Part of a small language model's weights.
Size: 11 layers, width 448, 7 heads of 64, vocabulary 8192.
Architecture: LayerNorm before each block, learned positions, no biases in attention or MLP, untied embeddings, attention and MLP in parallel.
Training: a variant of SOAP for these matrices, 913M tokens.
Each number is 500 + 50 x the weight over its row's rms, rounded and kept within 0 to 999. Layers, rows and columns count from 0. Numbers have three digits each. The size before them is the row's rms in percent of the matrix's.

# down: layer 5 MLP down (transposed), 2688x448, rms 0.0842, rows 463-482, columns 320-383
# up: layer 5 MLP up, 2688x448, rms 0.0844, rows 464-483, columns 320-383
down463 089:487498477560445559499571526399488445480522532528506512562494513481498419427531507544415548480557472472551581515437417500525487458535343432614402551444415442460491464523450521467597512495431507
up464 099:481546520461564478504556553471548503393502654478482491494474513532503530524512560529572538469622515431547475505458408511558493506464437474415470535559489491465499464459519525501364438499466453
down464 091:511476545549485430504450442544463463502496380509482452504511568431477500462437516506481475519373495592415587523582560525458457533560516548496537475506493507535489505553507493535585505455537459
up465 100:479473392433448527529455532516607456363541599518445544464509467513462442517555473436489518462524413572483472475569492510484533481455485445457556469602479536525569519447525514516560531581459538
down465 096:638553543545477486522395473524516538549385444487529507463507615417506540509497539448512405544485456487549511519494508431487523499451560484560447461359572434456479558539456403552449516477523535
up466 096:581440438480559518518574573579436501476506386590576476581520531508619475513572503492547536482506476478458513528525490519587492547462431488401551451433428437542435563449486527527521354460484520
down466 100:499541573480443462506360452451533521488491564473476485464531484446542461554460424505452510494596507413606517419444491423443505548523457578522495501469564523464594527432515485482460450525565554
up467 090:419567515421450436426515483494527554591455438459484551470472551457533461470441529579451469567585573407474474427594435523540516557553501539525497553452463570557410463414609468495373430480511562
down467 097:520527545511483492497414472480447490433508512570530510375564473522612515530474442501490516465508534521491515548490515479649474462447558485451494451553456454498461587486462489444511515543576493
up468 091:465592448532476445472505600521508471468550492416474509543445590587556447380453456513449515514587562482426496433471570560477548503431505512543457518455547532595467552463429529464487486540406439
down468 094:550580488570509578595563422466544542485452562486545573504554526469522478514475477482556415541452513523541488508531466431515544485497490489457471556534417504517574421446507428476542428383548541
up469 094:491534405496544416461514493403476571479558556535426598512517482472445411484500523527460474498526513475468521514464499595439540552607508440521570546486516492567685503511487521520473527490521438
down469 115:465578501526495481516600473539401516514562546594511536555501431475482588452524557518633562510531544484422459487448527500583448474438528508557544556511590568474517425485461529526554506464425445
up470 094:424518488461643572448538549480459475504425584587529574522452542506417484543464425499490530464598474533568519513527505494534431494504479428588420540485447509566405405436547482566529484405594529
down470 097:572512531522477443565463529509545526468533536499539478401502551454530467538493501514492475517487498459513417536569434383512456529413487486499397476576551521465466610474484545420502533593493612
up471 095:529434525523563515513508515429546501515402507524518545430529484558491528523540495534552522516570569541559489547530411523517450459514478396417448508585500471559429445480496623464552466522560586
down471 111:534506499490528369556415545537473477521424531469465538383430493455465512540461518472509537576511520496484482516538476552403477550586589527511542454486538542497479562483444445483462481377441554
up472 101:493425491550576544545452499463525468521484509431532469429525466542398545515520572463494565576464555480496516597511490489432473508421590499455483530496479480461521574488526548430523564414519491
down472 098:519592558512424460507473532518543447482586518537428513538506511507571479427454476510429484450504496529592565472484422491486479541467425446577412504465519483557493436556505481526472418530441546
up473 112:503504551560520463394528463503451416532522519513502562443451445516529557526352570451504481537518580495538522436442484550481546536422575491417452477585545509464576480469402497467422511439472452
down473 110:470455576408459517493533504504475477508448509503537534393563579511524511527495383566526583523559527501491447425548394458464505574403454537402503606440420576498455424474513481491583434503513498
up474 099:555485529500535387558587420449511559437483506594535472463479535490398520524488527431521526529497524479474575464414500442499541468485440426440436466445452604495417522453523433594542482553465507
down474 100:399446501530506541451489531604486462547542479422478476554547447467560423533481522538393440484485475481503461529552504557513509566565559571469561460521499446531607450563385518409344434382502474
up475 100:483471435484505534404530387514516503516413531445532483589506554513483489531559500389504521445521531519499447442545369464455512622566477492500481529512547541600505495460543554440496481529522450
down475 106:528578504503488550511564527573476407491472553589470511524561553445505533543498460496580461392528474548470532542484632490575414512504521476520502507434539442547482509522464511520477423431552463
up476 107:480472436547501520494504437477504537370408587560493449530481594571455433538520508418435489553512545468509510516482369389473554489526482525494536433571494470459448474460552510532605524472489566
down476 089:442521526479499497587456487465425459567543451501511493501494388459541539484454453540600566459613471448486535499484638577550459545484501504546504527447529470557571499500417515476468517526475473
up477 099:491522562514440490685559499482473412523468621451539531576518477472493514552545494477483484456551535599436525569474499533505429460485547475512469400441454580517509585495472507509470485536414514
down477 102:506513463461600477512474471503576515434510480471414412517448484543396465522507531475553446546434537482545538549468462542453601493518505515434462440517446494457543468575465523525519461463523547
up478 123:506418444474574455516537522469477562473517481510440498513580486461490579464424544564478458554489494557469541503511483566459628525560430548438503477365489390545491488469568483417530544545474428
down478 118:522557432543419576460572437519545534599559597546567591463481544593506467590603442490495554414511487510488490553518515504484510450457457474527597541532516486493517444615449520547497503485501557
up479 100:444512478540526508436559488494490448553525469389554433513443459476608523546529497537504470502428563527555511479514548528474500518503427514455521511533560579510400514500510514457537549512473534
down479 108:520470477361444543605347494494496516502510510578450467542509539503549509550559496479497474492403498464520442500493416492501510432402506549490542522509483484571509481451474506616591526556460485
up480 098:507522559501443502398577530431563523619552538536499488503470478452450520427480467486520492567522576436495534599531455459479461433421522437549501453440519538483528504500500589542443473535508560
down480 096:511564439537536524418438478473459537548482532429487499420464580595503501543418494491460470483456447588497411412545588496525517440501517492512539489490460460496438476521585439569474504486509509
up481 093:565463492472438486407468536460486538504449527462454444544591499460483451437463525435541481469481386482546561521427489524504492485511421509514528403436506519447511467536467494554366468511475499
down481 094:520505476499468431447586429516466485538591483446575485452445508553570510593530449482443408533508526542499603460531483500545544486478561477498565482585499461525508496507569495482493572530489494
up482 095:535479438476454501364499549496441480503496470489518395535511501465510467511524459491511546585512462473537525550484579527629483499505511547451453518416546511429525621499468394467464555419488501
down482 102:516426612452492497573546534568444509557471515438474493418539405451549536439553545503530521539531490489464443487466537523522511452491567428519535529485562516513609452477460483467482527529615559
up483 100:455443541497438538577534536410602475536456550524574520431453448460516540505550418518438551514456563512419513507516474498354412529381461510473470399480427626567491573494486523499527494516516468